Weights of a small GPT-style language model, trained from scratch on English Wikipedia: MLP 384 SwiGLU, untied embeddings.
Each number is 500 + 40 x the weight over the matrix's rms, rounded and kept within 0 to 999. Layers, rows and columns count from 0. Numbers have three digits each.

# down: layer 6 MLP down (transposed), 384x128, rms 0.0744, rows 353-366, columns 0-63
# gate: layer 6 MLP gate, 384x128, rms 0.0745, rows 354-366, columns 0-63
# up: layer 6 MLP up, 384x128, rms 0.0746, rows 354-366, columns 0-63
down353:491519487528496491478484495491503510515527434513493470492510550448566505524496471512528622457498508544532431470539515452511527508512450554451480532464594480531531501480486487529428466479524515
gate354:539492483470464500448470453500446535467501461493542499497528515553481534527472508480542494559577469472558469411407558567542451491549499504542481470479454499522499528496570460510487501506468451
up354:493484501565503432524598513473543514551470476538536473467558466553471489572521509495559489510455467461495537491544429442481526421442475460466505488486460474460525454479516521448472506534531476
down354:477545541472506448516535443465452524476503519487513530499483526505491520583469482549505490486526515496479496510513534470489539485490482514521374516543471475562483504515572462526445530463515484
gate355:474515481579463536556484479529465572479540485491508525450515443451547547515553441487456455423490550518411464439469511565490502419515485409521472467489469534541463544495461487471481462545490514
up355:484460529497496515621496465555494514512458525570491538548447451497460541441488498454525459458519461469504566428478515493574487473483510585541533473473477548512471522494495483519502437465587472
down355:457474483536512483557550554481483518535411490455504536492500472573505426492482445471542454516506472503524527387415556520418465517416496442461490504487448465442488574571459457517462542497489572
gate356:532493493456453555589522434514418492484464509484476505492569487483552452544428515464490515530454516481474465594500498497524458513554469544600469512532462492540539464512549475470503555497456495
up356:559517544545469425467401538510547472514498546531515516495379531519496485448539483462468476495530425566464540460454514486515502509438533407419485527485518503432456451469485460511455514518563433
down356:482505511455498465562536495486573460519537472468509506522533460550446509492501454489482563484468502527511565478513470472465513432432488529451472522513526474501443444476403535520428500482454379
gate357:503446488458477537475573489509581513537518495485474449459520473444518526500498509495539508492535519480474504479464505469517502462476533541492499450561461480459500484483452473452519520494546499
up357:489469499570525411495508450489555520496483496366481510526531432537537510520434455477490499511532492470476525562492484591530527465474436508523526516507536445497477462474532523531509454507414481
down357:432520546479452503463535520441517464535497461510492515460519481600602496518472504468495482545484487469450556519528563567564547488505468524528452522548553455494544444513531606512462463560438502
gate358:497465448444614383461504546396499473532542544533546439458458476501459504385433466527548453532566431444439544473539511555467524494534544473504489479524511484522530564474513501435504477472507567
up358:455417456533584432479438478462450521578458476495433496503513493486512506549502489507550485510483430534485531401500490444534544518538481491551511478450582526527416494522509481421478545498453439
down358:463434557478566429470455460506433487494461507464450524412515471430528563455491537499524521529460536530530525466494476506512465451540498456539488495542460470489511515479529457479593551522456570
gate359:532521432511421548451500526458558505508491504501478505545483597541551459523554519513499452510504527513549444495473501573446554435443547418518447462533463594546548498551478481506475489567515394
up359:524504489498463493547576609536564586487497516431537518517516506487429462498512486450555500498561540522491539498525592539438527490518532535517429425542510520459551496502521518532446458519488595
down359:578579504503553474522483496504545545577541528540429480513554498575537473497472480465480440437455497497444551545538484421576507469512502541531477476448469454483494514503554449440506469470572514
gate360:450519522549481577455544474511519509521529489448505522473536483403490392494474551502483565401504517461487460483551471476549525469523456467514501443491488555511540502556570467527474534515525446
up360:479520510445524495529514518453478488468558493470442515530517538478475509556522587516550523514473566556555513480505540562515560539517474490557432515488510522441443445512470519480488647514512502
down360:523509501593442521568553544415518509512530507537429544501500478469507489529574536533547514425524499506513497478544524492550573505606512474506502484503513528513523527548551561547479545541468502
gate361:494510468527422409502469562447463440551498492480497441489519484590500498482457543495559441536473504554547525480500475517439444506549505527562477495573478474489446532537422533476511521539485500
up361:494537505577439462453456505577496540606446454487497495520460500516464533481463539480543462522554537576533530536453492535546482520535509485479461554505464531420483464522398510477513485508565516
down361:480521525518553475513554462480519441518485447484459476462407531523541535482529507477506552565514491526473364421536456501471497532501446498493490514475552502483412451512491514517542457479485432
gate362:446476493502468524520448518530448504479522501443561509497541591501437493480465480471496565498498543553479511528555520514552482576536512483532439517516425423487549504482511491461501495474471494
up362:539562502520471484445507496532493527539533498536514528518561517502539513551528436449491577464549506555508475528478532449583513480546474462519437480500468527514491457496469474539523533526416529
down362:469515538472564579523451501511536459502550514442502501502469441493524568497492530528565448496489508490487580501502546535503465502517507478515535459490554483555477479523469542492552475535513494
gate363:531497431545472475428571493465444510483530458523462519518498466423522522526458516499564535476495528469513505459557527468501567497510529572550531466549508447521416499512508504464494544515444552
up363:500510512456459515406468462512519555524479507548486448502487442521521506540524615451552528507430495520434548523507597503496584525566502511532517477447439533469517471506469579409458514480399517
down363:487456585465526523461423436481514569439469529488521518473552464556499493464614548413514528587434512534510527502524543481475512568466461553540527429462526511476567442508502523486437480507510516
gate364:542491537475546497501501422492540521474489503508495532501513524498593491585437433466503426609514499461597462527519476486498472490504550500477469445523518504450496480498567511539533536578525522
up364:497526472488544437480501536537521525463530556476429530483486472557507530502556506478511493437505459531464451547562509522437568539528503522498580538502462464502538537480521607503556486489486543
down364:504489498493501475441564507498473544492532506507419478374495554541590448490479546502534518473484497465440447483522527468470471501535482481441503462542477467479569457475435441492507559497552518
gate365:529526453507531507470566485518452484528500469527560522594490517499515536559479503521470493494535504442562547511483542545440520610513564456533506475533453495535537556432492469562488561470482515
up365:509517520524487540432462495546437510497490504493495503590518419510488483485494496455478570487484477507519511561489475451469548551424515466554555458541480482558446480428384475447463572579585519
down365:501468458551566523588527363498476518463421484519520571435558504422487513513431562491490462439461534481484447505537508444464536471517542543514512530500474500449483483538520523532573575514501513
gate366:459558520417516530509465437493476517451517450510472505465537506486532496453500453516497476449471546514547519551473519493487487481545504507507462512530474521529557514535515481423487562487525553
up366:563439429531537507482542514554495457530471577499566556535468513559506545530512525553559543532536530503557522512481468552468519527433445480568495511615540516583464531447468430457504551478501476
down366:555433426508528430526477582485552438501493564495585495467460543536421524524494527516524517495559498523499547512518472529456517487491518516545494556551536545481463440411451485538533462553530488